config.yaml
n_layer: 12
d_model: 192
n_head: 6
n_kv_head: 6
head_dim: 32
d_mlp: 768
vocab_size: 1024
activation: "squared_relu"
norm: "rmsnorm"
norm_place: "pre"
norm_eps: 1e-06
positions: "rope"
rope_base: 1020.0
rope_fraction: 0.5
qk_norm: true
attn_scale: 0.177
bias: "none"
tie_embeddings: false
parallel_block: false
extras: ["some layers without attention", "local attention windows", "exclusive self-attention", "value embeddings", "hashed n-gram embeddings", "a smear gate", "an embedding shortcut", "learned residual scales", "skips across layers", "capped logits"]
init: "trunc"
init_std_qkv: 0.0395
init_std_o: 0.0395
init_std_up: 0.0395
init_std_down: 0.0
optimizer: "muon_variant"
lr: 0.00492
lr_mult_down: 3.0
beta1: 0.93
lr_head: 0.0099
grad_clip: 2.0
warmup_steps: 70
schedule: "wsd"
decay_fraction: 0.296
decay_shape: "square"
final_lr_fraction: 0.0
batch_tokens: 65536
seq_len: 2048
doc_mask: true
train_tokens: 222400000
steps: 3394
dataset: "wikipedia_en"
Each number is 128 + 32 x the weight over its row's rms, rounded and kept within 0 to 255. Layers, rows and columns count from 0. Numbers have three digits each. The size before them is the row's rms in percent of the matrix's.

# down: layer 6 MLP down (transposed), 768x192, rms 0.596, rows 438-506, columns 0-95
# up: layer 6 MLP up, 768x192, rms 0.201, rows 439-507, columns 0-95
down438 095:136151143162086155133152129111143139160140074123103098183149143105107206139120095109181122203112129177067162131164081141149092152140128101117111151105100125130134097195186085150130109143116117111108161102150135160089162150143119120125113190096082151159135160117076099102114150091197127092
up439 099:140091118096091114122151096113133119110124174075137155106125071181124127116084065088161161088101131086116151114112096130172100177106145117085107084146149095136110141165120081163123177152091160125134124116140056104118108133105164144164129119156086184151159128154067102191141134204184103098
down439 101:103130134125095168104113087104131108172132187088120105123122108159079107117077088085132123077073164108132159111116056161172091160170132088112151113162146128169152125186116091145161146094113134134125114150118121153083134126135151160134109147107090193145148134111126148127196156203141124114
up440 095:103151097096207126200118164123165112137118164149088158095166127165140052134199180114130163104127164083136131096126143116156131126158175190111117104143111086152099100184140204101119113114107122121090125160146117123119188177130179129098147132102082152089122098196125162191107176167148101169
down440 095:144189104086133095142170144156124134161090183121179120100134091135119079120164155117125146105142159108158133108093123118143222163153154105154109099149138124185100104103096212120107102112164126096129138096152117170125153135143211125043155126123084128072162110133144176157184118167190147124
up441 090:144076112121038117117191091046152144118145152142076143107174113119086122164084106091086166062154126099079150136118124121157161107080131085132180070123097157119199130151086079101158149129095175137117132106166148104138130115119115172097177129186154141082125120123121103110160153184126116130
down441 096:107104095122110147060126168075116132095165105120107158188156147104106118095127122149120133059165154133084109156086123122162143163126125077106141115104094143131190076135102060127143055115078150075126165094137160077141212105073138143170151167167130142074096114163139099123129163176109118141
up442 105:121088161085148108054140177121170113107091094092126133161153149118116133084178087146131123192153130153091156127139160057122149121078151157118136166174113103123101134101153165163131166065130112147206144130111080160064169138130125121125128124157151108123166120108039087128119138145126090124
down442 105:162153190130134093110107148144096109109134124115123129122171202116101115141121099062133186141119137150078155112146101101160137169107150141071133131144132093141102147104128160134114157108178065159187106151097108188091160172105155165139119076155113086117157109134103134109133088154059041158
up443 100:153085127130138142116181153087048133084168158146083161131129149075116141190103069073151131148154134128133102133133053066059125079119130101168141132116093098098110119117110114147134149108129083107147154119120068159097182069082068159080134113072184118116130114112124164129131116179125165175
down443 098:158187114150150166133180101111070131097159165133090130136102133124150114125112130117146161161125097140133122134192042141063067104161114132126087180097090094111162099155157110151158138097157065146172089150171126110138125129096129110124102110143119124122125134067104150124107131175074184190
up444 102:109153133095093122133072129098117115097182102112128175137134126123132146203202128121155138138175109120130115140111089097172118148103124152131149135101154110133152103156076147152109166075119173168158111115132132155114145045098064150056137149109069082089075113146125169111132104116099138158
down444 102:107115129110113185137039155110159140122156174140069148162150086089125139185191147124144127114150139123118133145132081147161142077121127144114158133112120093123170142150089179133115162104085135119149129083107086140109110085158110101115082158114131098099122098166168153128140147107104209116
up445 105:141140096079109139151102153110152182102170109163204166165159075097142157168104115113105176106092133143091098151146150090118141080131149098087166158105129106163081138105146167094130129106144147104114178131067173091049149093166136122150090061141175139089160132070156107093139189122136078115
down445 105:121179121067139078163140166127116138121142133138176087131185136119138124136133095087120072117122109155140148107144140107129110059142175101110128149089141100131119077135097144137111111132149128122112129071167157114072182140128138145090113090134130108115179104143186105121181184101149076183
up446 099:134141132186099139130123059126156103113181172159115185131141131123123137119119069144116123112117146079152142153158104171119102147108130159134120110125127162143096109146121116103198157118111101182105174082137117089092132149171127105109113095191122121113198089154083136141114150118208071177
down446 085:139129159158095133109105151095160127168131081120130109132170131157106125110105173123132121154122163076200120178185116150125130133172129154178204149180076143097081073092134135155163139168168132120152109087141155111171097102122065130130130104157101163169129084160098127166135181156121113167
up447 098:224160119120112139133135138125064107077132178132089138136107125087118158181175107111155118122126073169144083148104187092132157119135146099135159132142152133176077141080163141119086132180159153102129117172150135178159156155097084093070102139169120122153072149136153131105139141132185137110
down447 099:186153145163138087131136098087115154093141198175076064110086117120108150234120089103134140067085094179109105170160179149105140132100109154128184148164124195164135186163146148134106123193150115128168091158117143192098148144106111111092110156159139151126166104083124130149136153145146115161
up448 096:132147157182119089136066099072145111201115182129163170088144120115111128123068157057137157117077094151095110127090093122180107125167138102098098026176147162131088147115159140142133109097182121149093135137133111138160167101082133136106099133121133140076072121120063116095089103108174095141
down448 098:149191118167101130141096068134158097193101150088180115088087145113090117137108197110146119158118079161128117085122074171147162158122171105122147033099138140120087122119080125148109152105153126147098137110128115086138141134131161090142079173091075078079103187085096157135112157095222142180
up449 109:180105133135157068120087089132105115090123138118194175126123102184152097126194134156090149143196106140104115124099142101123113076120076146138129132173115119143078112119143090122141121125079088108122097118093185125182154190191103092107087145127107130171113169142183113155126084155118082120
down449 106:178127125129164086105137109101084144138083179126125171105105118135143151114116089100064130146174131208101128088166185081136153114121102110069107108124132162190059157150142063076109105131094064112110146095081146106169142175167127083125060160143145106149123131134128147112123123172095076140
up450 106:107135121133125151072190129103105118078104160163105099132181101220122148085107103113146131177137090066137150136107130100109109075098179209069157148182053125085124145084141143154073130122084120150132156149129197124179119105097162107149115143063103098092140153136085218119123113099139092088
down450 099:177130180135121121103122127121119056180161101156117068175148066119093141098105111153199065161129158132143088097146125087111056164134167183097121188121111113133167122105172099146080084068101129124174159100130128103126171080156139195164115098087122126116175120170140104102092080114096128030
up451 097:105115154170125156182156125134171153106142209118102140150136111120164061158154153085152091162121123203092154076084147157144163157139101100168024180102137166192112110090122153110115105139173127140090130084117116112130098223148067110157140115147165153157102156138124111108163127104093118074
down451 098:141123193211095085096171128143124100091123106136097167122117081090083115133121147126127089129152125176082151104177089118164140120186131099178119166139097193144145145104098185132162089166150098096144106121134118135152098167148127122202093171073124124145066118128101195150133195137104085119
up452 099:118117151115152094142187105113204154118155119097161121087148127112077159097078093105105138116145120144082095167157120133081119126146142168121064173082178169166211107105110105115106106139087087187109111133148146128154078105080108053164090124092107178072123121079143063073132122147116071103
down452 098:147160090105140176060196117070131183143097120077079123126130098132070121087166149097122095156151096209152117093153146155121133160138137132148088139119162156208120164106179141134187142162084110102114104140115127067150104075116121078108089104082137146119121136065169112063099119135147170111
up453 091:162153136071155183119131171136161234120133132095146151156115131181123081212124086116079183151106151116119143124117121143127148097130150023134139125115128168110151164130124136165162175158121125146113129129142141145157088102154114174106139121113092153022134112117099097133139110135065150110
down453 094:152147192118148159106188122140116124148123143120138129135078112149127108140129153157095177162134144181139170138128140122114128133163136163166138148083130125046183125106120192133193172103123079145110118119098085161079138175163221149068129110142093144150129105149124028139063137168115133117
up454 098:079054086136128120120140108128110147100102189160135198140127171153171176093119097126082105144103108099146119199137105124116172140084146130140074141145129154101135161120123100180105146164095138181092143111197093164061140093111171073135142097092103087100141171123058125120140117098142137092
down454 098:088125127146144107105147145081088160152118153143126154131108164135131142108152170153117151097144142180117168177123144099080098086107125172096155127101160162113167164138116142206188112173132143178138143130154157119088147106044193136116181082055085114085100076116130134104131124111122095156
up455 104:115125167113137127115112104085162143067133128155105154137195114192160056154084124163109121211120181120131141105101140087102095119096160144171167133118123193105069161092148142109146112090142104089130110091135176198150147147092202118123188150087127112097119153123132087073095127144146127207
down455 107:162121125104150116154113126079096133109135081133084144142124161137058059153134078136121118201106140126145124178135109138104106112076130114128177113133132164142124143114166101085089142119160090122139155111179137160113108071138156160120139159125072143108099152102123130075100125149163161134
up456 101:106145139126086159171094126147148062081094158109095157140045149130182104101211102110144116082095191149157135125140153202154123163162129135125138118149113076123129116095147099162087185120144079119111115157150107137130121203143174079115127121131190088153127133107079169142078123146166154163
down456 103:144107203113081131156112147168138146114039160128111155098134080095175118100186111098121094122169145158149111096123089157097139134096118087119124092124123128141083149059139109120150133095175125102076096181136127105145132123095175137076098088139122147125135124062105109153137102104124114117
up457 100:090157129152093149133147056135114125174170109080134137177122139195192075141092109096175171188151123067156111165121110180129138145176135139128102077142126132141132133115111130138040116082096119124121139164099141098142141109119091090111118154111148157123131132140127087194137083121072102147
down457 095:144144138100077192123140089133165157133185092128127143175072128191108116170074100078110156094137122047124123189099155128137104113155144211155117104153111068093139173105102111129128117074122146154160059163089144060141153134147124153089117140113108154080123097138121130157184094073111131140
up458 096:153077112129103063125078097113169173103106120072164119105098120140119143137120123139098101083148105121162147095134156095184120109067099131124092114114064166175168107129217168144121106083088161129106135086146146200087121091117126152079134127094219166105083160125174080118067103125098145102
down458 095:120088136131142124107109121122132159158099151112207112100091125115016146173124160132114130089104154128194122124170102129087130119125097132138122115106082163196160088103139127184111136105126166158082092137158169117125119138117107110102186140124139151087107145059183110171082138111056128088
up459 111:145125146157104095093121144120173195102123069146151161062072098144137161086125133155167153061117088132144124158145130103138116171119161130098101147170094142067176115095110118160121155146177099138081148189142103230070156173146131148122123153125144127128146129084130155160119114145130186154
down459 112:148129155145127064134108149153106159092069124134142115103087094106149101101136137135151137117139139078098112140130155087120173124123117133144132189152107123099145147094109175126119158172186115106084146197136083248098131131140141160085120141099135147130172113139126172137176137151163195159
up460 094:112167125191129078143127172180132113108118106142109147138127121121159121109140124139073137136136095181158057107084108098103105054111151123148157094134115117065122085120123121126139161148157072139098073126111068135108095124139087141131115125088190112124153186154067112124164093082156150077
down460 094:142118168148141130196113144192156076119118154153144119156148067156095128126143116145098111153110111217185144140114042123100148123133129102159140113067111129069127166122122140146119145181090130104093140123139104152103116174124120131116096126152131093079177143145090145139147096081134158050
up461 095:142115111104094110083093118106103118132141085204121106163116146180134095181190084140051138123100128090094166131113148117141163113141088123132101129095163082095097139146097097134137149186121129212163107148074123145138096168146132115097123123090095072148125132189087149098115151152139148124
down461 092:096108076145157122137153149058111156132060106154165153175141174120132099115104136138106117061118092118116090135116150115158113145159091097194157195145163098125134111114150133136168074149146128134119104112087130181162086091118107029094104126085130107138103125148145176141145098113133207164
up462 106:192149095113150113064092147116106146077169159101100108114110142140142115170131138151187117190095122140115096164168107112150078135092173105166202166156107137108100122122107112106120103073162119197163104163077140114121145061162087165162067172146123173121139157150085063122121135103092095058
down462 105:149166106113109040091089151127109124123210148141134125116163198128134145121120111133191113146124106123136138126128078109113101135130140141105170131136081124117094157108118135063110093101113130190170128155085125116171160088157128153112088123160088145098138192124123059116087112091144113050
up463 099:062159101135122139112116122142111083174154163067102167154099116153131142128156117041166151145122121064123046153074158113135090154101081151135117167142120112109103170118112102170154120112073079123133140157122107168134083090142142096103184133105138127148125126154109064136056159126165076126
down463 098:156105170142138122149124166145175109183122202116114100133142068181220153156139158161144133127154166072130132193137130071151131134146084095119038117075096096058153161131138128144121090080125059188090110165132118164182136091143180128082131152114118190153135197106149098172080139096079101146
up464 098:135178114120088123121144118148122181105158150177073134133166107099139057139159120113106154117088164175123114071133104092103125157132159132089079098138130117109171134129107150152211164175133104109138064165141133112117133182176154086124154177093119126130222163092089059123134094080173115110
down464 100:137165126130133157169159129170154152121150168131112155092196079110125105215109118169064108112149100125165145137106159107171098155091082150143113098140106161156195115116088176203172145108140128103088108143136152095144123126138146131199143150117101130155166124059092074138124119058168106117
up465 105:120160151127151109145138146154120155084126121160162143141099170125143140144156064119159111095083107136087135140151135121163179157150163131152077091153127115124071127060131179102119148153105122081145154104117163147095151095100077176151166165141100113108152165129119124090169123170110172114
down465 106:145134154137162093169121130131164166075124161185182104153080119127118124169127131102161139125065087173116139132177146145111129133141132121096113085157116143099138076114129136123102111140101085130128147127176125064133172128130156160108204143095153089118152172123146090042122111145150146142
up466 100:115126146123123128146107190109166112059064110099147134085130136124126108129141088143177128122149167150052120119169097130134212128109163166151120074199117142170121086143146099120066185148150110140095107130112141101131153172092162142101116106132160162090226145158111194117066076119174086152
down466 101:125124196124121087184160087150130087137090093185135170104058132160165173087156115137200114153148119129119096154182130164141144137149116129141068168179143193151186154129093144105110202141161082089131133095110123138148140145117128144128099152119137102174139167133188189132125109114107074143
up467 093:127126124104099141157146175110085195170154118093098112205132170176098126093102128088158168144111100175199169097113145131106189148113102105193176090122188162071127104111157143130072108147117132140205113092166152127118179128085140114103075137152129111125132171141105116141195101089096173068
down467 098:106161126125115133137154141145117115150170152090106120205152137107118184081128145150126137207151126200183125078168163090159189120172111098141093140115157129120091087115104201088058156150152121170199145131126121130105183118100088171102036150135101125160118083177163149191132138096165163132
up468 099:133122132120178161189141077144130142134123227110130120126159132104162122208096135135133129112124175137123098156079175119196148137145097109132166154081099102179109169119119166110105142135139072125095146172102147091128087135099083144131161080108155105134100138139076223043171131134087126149
down468 103:110066155155171151180118164135133113094100160109115172150105134168140117155079117110148040129138160181162144162117170098167104132121089102094146162101126116135118163195202148161145111137096082112065171191157128056131134143143110165137159163143134148115147168142091150082132140156116121124
up469 100:143099075093174133101038156133085145123177134169082170145093118119089109130105153119158138149113103135154103098119114139133120089122136067104116113118155150125133161144175153135123137140116121186116149107151157185138091116102135146097125119143178133178164176146124128070094074156138122119
down469 102:132143124143136130092066166128114173159140113147111130111089109150099077106128144187146164141104189134145127103096081147099074072110131112116131081160145165129166144136176125137142150130119139154118119117172090141125063153133130145101132112131188132144121159096156170136083130123166133177
up470 098:127110084113052145104163109131109135129162194131082088145178146185085146126063131101156126082110170129147141110104079132078119148153205093104087089086113141068125102128111138144109154157135135139101182100171138089091133103151169098175157067183128150113150157129111156058087051122098130119
down470 095:125185146142140148098190106130159174134157182084146127136123165151113142109122098156114148113154092096148109138154078118132100166149023155120135129168115138144102073134080148080122109111142116094141177082147135176104147194133149141154108104107120077106126140150129151104085067083139094131
up471 109:142132122138085131100156073121125158160122094127102096038107123117118108093106119172160176143133094042174084127114160116112113115115110133120161110141168101112117168145192098097154158137124131160102107170081120096126087153029203152140160131146130108073144091083092138141075075142122127150
down471 106:102166118217141104122141092181091141103090085103103128112117141090137111074149156200075111095135112144190123147164098132137124100105101111113120102132124100151116108058113127107132154105174101137146087133119166108137059131083194152120139116129130107128137069068068146166124099184119132156
up472 095:147199114111130105078105117111138195054121137115144146083151125146098150129137144100159160126105103133139110105170146166131177146127108170085128166151161062142126147117109127173110096109087161189115156109122096118126158147095120168144132157119112183109068194148186146135130114201050156085
down472 093:109171114120088112133122144109114206128131124091151116135109111143123156145134120147156132164134119146152067127189070156070169127126094101111137167130182159134126138119126210172097107050116127126121086143069124151167124146144106179117178184157120188123158169199165111108124179167127119064
up473 100:137146116147095186158130140143120142076122175112147174069126137085122120067099089115106149153110119192095101143131078154128095132135049094075145099121109206177110094093131128148100070129136117160139111185115102136095120124137104125152072142131107128113094114095115094125188119110189150115
down473 102:117182104103138147143145134141084136103125220125122110134128141145096112121143127125118143130146124147136121152151107107108124146078086049067139090105123159128146124108162108142085146188164100107137162157132161173090062179146149147132050175099175065135145099103162135136163142092177118155
up474 103:125096081078099144145082056152097168083121112155098122120160138187142112155090157110097111137142135151116094071052138125120163080160112144118113063093131131075110126163211137070094072149119124142140114124129091147104158138119105155030062110114082092154129115136134086147141136100126198130
down474 103:126103158075112159170097057185149133148138108132120110112134161125139126101071078128127100144197121151131113161101145113090151119149053138101110125081160163127132103154171089083117078164083129096088132110172093157135114137152162187079111114142111133152154143097158091216117053081183182124
up475 108:143147156108179091057183074119072158115159112106140150118096121098133131131100115149143112148161131118118129110104169107093091071169167095134121131156151138117089133187166122121130170177106096160107110086131060096199123125150183097142129155161103133145134098167106142125125150160102142153
down475 105:108133190099152105089171069132087109107070090087145099137109145110105109125103151160140112162141106158120132125155125145148131101116086097197130093138090152157143098153098175108069155190174175116095097159106102117190185100102164093153110138151076095156155088154142154141144147141138169091
up476 104:110120154189022147105162137142182148127163108148170197077105113084164042134135127093123169138131088115104138153063180197094077113088117112160058069083114142112136120102141149142148113098097148116124086115161127089114147107112106172101126068095144171081148096104114090165158142138141142130
down476 109:121086128170072136081138100114158144129145119156166135104083095087155045109128122092115141143119141149126146157078122122154176136079063161145136072081084142121086158141106116109162102085125198164146112188124178151134114080181060174091106125154161155088152145079146164178119102086132121127
up477 095:146125129212168112142090183120135117156175187090115161132164124141117089183102140107123134140140118062113068103128139105107124193133155148133203157173196108143106085128142094094149119070151113095125096170124093167112138140131138080065102100097054167136126081162144141088130183114146123139
down477 095:090061140127113119102142188105094198198163176070115105180125158076140108176177124162098141196063104116150120137167135132114075154163137137173138106150193097112107118172129142154113121149106041119014143124087098133166149171155126117148143117086105117154106109115092089126160138122113105120
up478 098:144173035089115130147032135040105120100079109122108079097141142129111155124158088080106115193206134139171119134149125123121130122064141156133109121216086128174102133148138184159130134138068150116161108141103124101170197148103100181129100162143197149122084133108128125104126127116117112125
down478 097:153210135096148109132117132065135105109084077121078138127181244122121133110159076109091108211107079134152113134128130127146116113156105170121137086158118128164139118118171137099071120153166116185126135107149147163116103066146166112172048159100191140127116082102167136162175157079158129147
up479 096:078107184134100158129101199143135197145135099145158172081164108161115118143128134225158145153155103156095078064119106114131071135167165142114107183148137132106118128127083151108041115097159122155056105133160152202071094113143113121111140073175112165126095156101119124177149150141183178132
down479 101:073110117107098136099119163097139171127092104129117136075088079112122132115136134165152151135166116149082099145113138140063060156126119171120160152086096123132128102166177117132105152102098098091171195083214103143160080128107138141158123115163110180106177099090156137178107103130149104130
up480 107:172169089147164100119109135136175142178072078116091108120136093154127092087129177093143111065122144158123165174102119140117119150143141102096122167222094175070183143114108136133164142172125114171155169152131153121127202130181122109139104115142115114115134181163109116112121092144156171129
down480 109:147190097119161160207089187152135154126072062111147094108141118170120127118110172148075088038135108120072122100102127142079148107137131097125152112126119177088114153137067072112129113162157106122100145110168138119121145187164147132130140143118114109079125168132156094129123082093137120089
up481 095:095147106105118079118104149155185135153073193112077086134169107119112175201096168119119167169129123103179128177071158126100121138081135111156086174147132120087122145132057126097094114174095086185074142118118121185166195128080186148121215164089090148128068150078112152078061151166098149123
down481 091:136141132091162139094094125161092207146099148159128176125109088165133161134038150081075142107098146092132044188161129137109136162176127116176108147136124181151113118128049114127155126119086181142115122094132086092163108125081099140090125179091142053138132123094181115125158143098150129130
up482 103:163069135121080155138140070134135163130153123151099163090134130137146113183109142098157139111099157146083097128095068186140192091129140118085073150119144151129110154154176095081087135110134097142155075176094092142192100125155072146140143115101078110103131155153136095149158117094123163114
down482 098:121127193153096111159113141163085230131113086145083149132117168145107099172132149098145111122107140121161164170118121193108157189144147092076114128121120128168065136130098105070129103173154138146158121124137108138166120081131099183087134128107139109185111116169155122201134174068117117144
up483 097:130117095111121140117079102089152127090138127163111158157123124108122095087096100095093195151116130183161124090174139071177131093170059111131179099098133133134084141155161162136074069079106187135063122152122100093145093172057133159149115180148104135090118173114117112131119085143143092167
down483 098:144068124117126116127163073167146137149199108175085077200096096128076131185109118127066189075177103117120173086180106091108105147179153149167163169180104089147101109161131142168127163114143122152083099106191121126124169157116143126107159137150108156154116067150148093161087199133129094111
up484 094:119117109124121156091103141142069126157107161109139083095147149144216135077164133182198151078126125081100103104168098113155145082138135128087109084179164104104084120056144111050128122146129133147130068153139156168128154103157115112195117121133119122058122099049168125151116142169142095132
down484 094:141092160100093072120085158160107133126088155141164059130169100096128118129115177174226097101197153103049085051153140081119183107065173118143081109214168167109147104152129114074196123153133119116123082158155172189078095092134117142132132151145158134075117091125135167104138102130102119151
up485 105:143080100151139082110081131088126174088102126143094171117159160171099163127128111142070142097100154163142135133125117123114123177134129107113104157143078125154121163140144138114195125113148146157070079086139150102000136139106135157120091119151153162133166195133107156085106138169120138091
down485 103:119137118173145135155084120155157149046116083101109112144168115166098119149094076159096100117093133135102113185114130130124190153114104117106110114168096115147119173136121133069160141130120134158149099108129108139039129134176160138144100144079147114107160160107131145128173124135094118046
up486 095:163131131077118130101073159125151135104174225112170098114166095145164148168106146110191163162066169114087097186097179091161204141124055170155086101118148113134144130122111108159121159163114131174115170130210107123144142138111086134096179095103214122125135107168125100089171101145169148112
down486 099:132195098096123159096101174098130169102168150165121133156099110174129092171193135143186111186122141083149115179115157120117133054076103118111079127146105131054123094102140121136124096141115117113134111125090205084159080149106096109113132086078174102136107098137162114152104100117133146095
up487 103:108122120147095164120108149163093141155095094126157115114108110157135129061128061115133154150170170126073109125126165103113046202131142124158140074138089100121098140057168150138193115142185163081114144174124146128076089111140086122159152035104133139106114107133073175094155133114070179170
down487 095:128087114126086189147111092140067165140183151156132113099121130108138135135130104109105163166125135141154080133170165148135107142116106125145139115142150162171079154085168166143142153164140129144059102071121174210148153119107055135108151017136106121171132071108083101145109154124102121174
up488 107:159151131119133154179161061107114122126140183161071115090151213084204108125168130111142164108124125118125122098136085178117118091133121169139084103119155153129119115083205129169097190141110067173146127183156075109132131122099106100140148100145137102209139206132133107178112154137115109134
down488 101:193135091161162115168107095071115151125113153153149112154162163091080135148085144133113128165121136159110056138134125196193181116113161151147092109115172123130108140117217120146121180124117086123168161103173091136156105126127153122149094140158151094140121153146137150179106126132133173077
up489 113:116085078138158118087105173162131152068153163109158132135122134110172094170111133134125135094138122150133078148130132114099082121154173127157089140079163123129129094087133128129159140153155130135087159129155132071105157178150103177081100059195094112085092121119139129155150154087067120097
down489 111:122112140153189132174190127175135144112136134171154114144110096093135120107104094160087100114161133179140083077139133104127103138146144118132099172107119151162130097109115086101173174146178117152121147161136149099096147173136081129097134081188108139105109098180152123188155130098095122115
up490 100:069156210079099102171158126179104160129100096179121119110127125131115095077108168096124137124098130115164115157096141150061102135075144066127141133115125040165161135127197160093097145142119117175122130101161162155180160126156050121108160127161114130142149125158101053168108160168170150127
down490 098:082211149138130067144167141136135147159056086150076135167168111076167075117138170095116119128140149090161191127100106119125155184174134119143151100145081125159226098115110117167170108123125058140152108103133139180123119165197170108150111188126143082132131061088125107152069156178127145130
up491 096:105117073127113181111172111080163117123117134182118137096158127087084184110122155131202182179158146133099078147076107133142055162164112125083119145148140129087106126095164119166137099089164092116081104113121068131148164132101073090156078155088094104078138162106170100175171090156108124183
down491 099:104150105119085169078122177163152131092140091169179111133189089136139135153137090135215107161172157112079138102067164113119110171088139125067090141106167137111137176135122086143171100134112168141112159105148067101131137121136118166147096139171110076107156143174137111166133134144134099096
up492 098:084133063106137215106130077117143165125113081095100112149084214104160128172095075115162097125157196061134131086121155125182155117154127167127107145100140115167139092165181074150145171102151143112081157126130113168125122139102080158149131120125101151145138135130096105177130113117112099124
down492 099:092181110101140204109160176104110115154188091173107102156121165068093112170173108142124104108132162137177089106107110090177131103110098184131152151130158105145152165135133045174119131077194126147128117077105160146095088159181088163107108188125084140185121125093088126163168158121159099142
up493 100:156156145084112161159187142027065115161126133152142123062167172173139118133127074072123093083120128111121184113184160090109094089170165118131158135114153102086084158085180136165116160088128111115082109102142126153133130153102125169143136128149107087144126109114130085132167078145142076056
down493 097:158165142139112186114143140090109081122187142101134060136120084164177157118164070091134053127163152129128186084189138114129117078165110144199143166159105179136109092068129112196109097098121183135097100141105160147128123122108165125132150115106119099148112099137110077127134166136141070059
up494 099:138093150061142170099063116182161097072136125142165225082078128102103137100203092172091106130188133104134120136097159123156124110121146131074120075072161100115171093168064124080115153127140091205068094134085200101091121151156083122148108132159124101145157184141089122084167163179116111142
down494 102:140103066110143162114084156162186082151151150170209179140067118098123208078167171167121096129153118141117086129100168159103134117093110175114100067102124102108149142107088097145097118100124116178121135121148154071122077170159152125119139158166133093067155169150114110166165168137073163091
up495 100:151182178119165123154095127182090098108137133091128136166151076161180143123163131105163153145162128144162130093113126110124130083162192123134074157155069145117073116089154181126128134169169112119094124156089133128119113116102142174122079149090199101099153141147140151110154067133140163133
down495 098:148132135145176174092106149187131111091162101129106081155144151148150187147154090061064096113163162190146163114135121160140102089135172104118133189144123112093094064155149154157115114115195110135107152134080068154117128105153090137169156128131131149084163121117168135146122169110103115160
up496 099:130085133129087113149103106141109166175170119161132125109129157146150123114140112106147110132077213135072149138113107136091125081158114103145129166146117108147076116129121041094105099132151149085090158112132164149167144165119137108123065137108124163167147116137085121111151108115119147108
down496 099:139123136101106126105143094093170170141104086079194033135157161113140123139161135106064106070161172167097094176141149152109096179092169095105153149124082081141076097089095090049100133130101085121157127131137168118160128081161154108115092158114142146079111140124081149146102152137146152125
up497 105:075122137040143155129130084161126077084096111117181188110098117166138137095132196035121158165124146162102115077108174118161129118157140119075082121179113120110142145082140151137146102122118168083103166162135090123138190139105167129085081084099125128141201139167071115122124113077075166119
down497 104:149119078075168152102145121094116072067085099092169168188135145172108141065209177120115133159087067119107108073159135166128101147136077171100124096150149132096152166111147140156161077146146151100150166147110114137162106131154186130056124160140149156122150100122099116158118109121111144201
up498 094:188109111165143048094081103117074125160144103128098133150091081140171181151135074119108116134100136110172113080132140167142144147161144146168079137158144130086166169171140173074127095139116109154095074096173185119112191083163095190108110134078140160117103107135087070079063128138091108138
down498 096:208106128162148081137125073132092095215138143060105123173103103151174161137136138111072079153137087159115153126159110100202167147159091079159138158137138150087168141151140150086139144119119141125096094068105143104137135113151125189110100124124151103094166110105119120104070109134136132104
up499 108:160093152091122158111168121161138130100100098102084185074130087118132172167150105121131142140117102177105128094139191108148126140113142146098130119117110089053118151146176135149176175074117084158153136135062124191156171092053060127122110154133096128116151164090117093116110090132065111215
down499 106:152101106100153157135182116169120070117116106182091148127121069170122143109163137161097118152151094158100154108113185109131129106177111131101111082152192093106099131149129165098121147109093104109179089138156162221119156136124092197133145101094104116073107138117085119103110152136123134161
up500 104:122124069166114123124121141125130069152098194096137110111137126127131072131134080152128130136112180139099120113129164065104123174057177144147239139143152124132136092094149080092137121138139117139175078125121188137156133143112084156128186137120145149007108084159136109139160137121104149105
down500 102:080118104127112170124146130171144092102143143101120130081101123127162125121134089141238154133099201130094144103143166117184146121139135161182146171177123186128084117180120119133122144101130172178090118110133145126157145131114085168083127146078155121118117045107116104107188147116059134120
up501 099:160095124172094211137083156139102122104070139123162192175142152137096074164161069088143159172096095148124062145131157124086096175113142098132156097125147147090058088145122113091098161187098087143122185188085110099128120125113120130126138173083132171148124062126097119145058116124169140156
down501 100:184153154126113168092126193163093145116144135148123115101221042119094078193158131080132145110094045153127098128105061131117104166101102131175116118104158156162110130141093133155115158107128131115138154132121143097104140139095144153167090154121097120164076177101095124144134148116148148123
up502 092:172142136085143121049116137140114111125175133081094070154134105180107089117113114159129145147065134117119070118065116131111169102134112156075127106124133109101094140075162089111082123154106091116072143122130092103103143198130133145124142170144119120093160181133076077080153121138117112077
down502 093:195152154195175128101125112139152148104207100139142085127125114140164150135147118116156100161123151080085111169135089113099115151145154103108148159116165138114133182105153141076160112140118169071085167136147178146211182145117080111096157158134146117126149168113181147102141150175054142116
up503 102:098115123168128156110140093153159174037121149115088107169106175147138119153120116124126151082148068141124134112154153149145141118085119023104132151127088141154147110089082144124118110182152082174137143166137132135093167045083130092085136171155126077093120098135164123119111171101145109146
down503 102:131134101158130152116116099167090155119147165142144095150064104164128162133103079092107117107133081113189075122097132145100175042059102046132108127152094131115125179096102154181177135078174131140107140096165104139120184121162138110062133135131126116100107134122155170118118118148133145098
up504 107:107162152106084169091088170140072157086108115078170129150158100170163107117139111193156097173145154106125170157096125056195104150174126196119101142091120149120116141120117188111149107130144208186133158116086110147151130121076078143120181156113117095149154109099086137136166104155089099146
down504 106:073150139178158086120107172165117121110132185107106140172159124141110119112135083154126114174096157140128101143130107115186092123133128176215115097146098139110053200162109121134135107168126172179142109151132130152138125104113099095119166079169072112146137081158201121119166098183134100126
up505 099:129205144152122065140095124107131112139104113181155161201186101141140146156190108084179111177119133144161142084125117147137150167153203158146150120113121107128092143085125137146114149101114182158122117062090092071141150164142120097148140132137093146139144194129083074198120090151152142083
down505 100:137130135182128124123085094129106148152117157115166197146173084174070182117127135093151085124140184158150085103102133140116173188143214193156150131079125113141141136110084134118130114117139080120089089121055131085089145154125125103160133132152150157150131154155111120131124034160156110156
up506 101:100234114191139105195122186070109147135107129089166147173102106123171123140124113111178184106165130106111091132128138071092129125132138163124139136134070100082130062100168186080133144156143165097135116104123089180125138145143062156160157112119136102122070122126088106078087160070154115070
down506 099:122115143164126142143169159100137135135143112103109145161108099138130088155104111131087185173172128181159098157163174107109118135152118204147108124147102126064182117078160176068141124126179114143092121119155112147173145067139129157157143065137155158074090098101130114087040142064119060090
up507 103:156123096153127123142123124130115174134095159124110156164128119122160076166185080120123188158132148074077187107090064141153159089159175126120085156121133109098170083149090089096145064140086132163149162092109156080130070122110138143152159128126132123101136204132168120198201083179123130083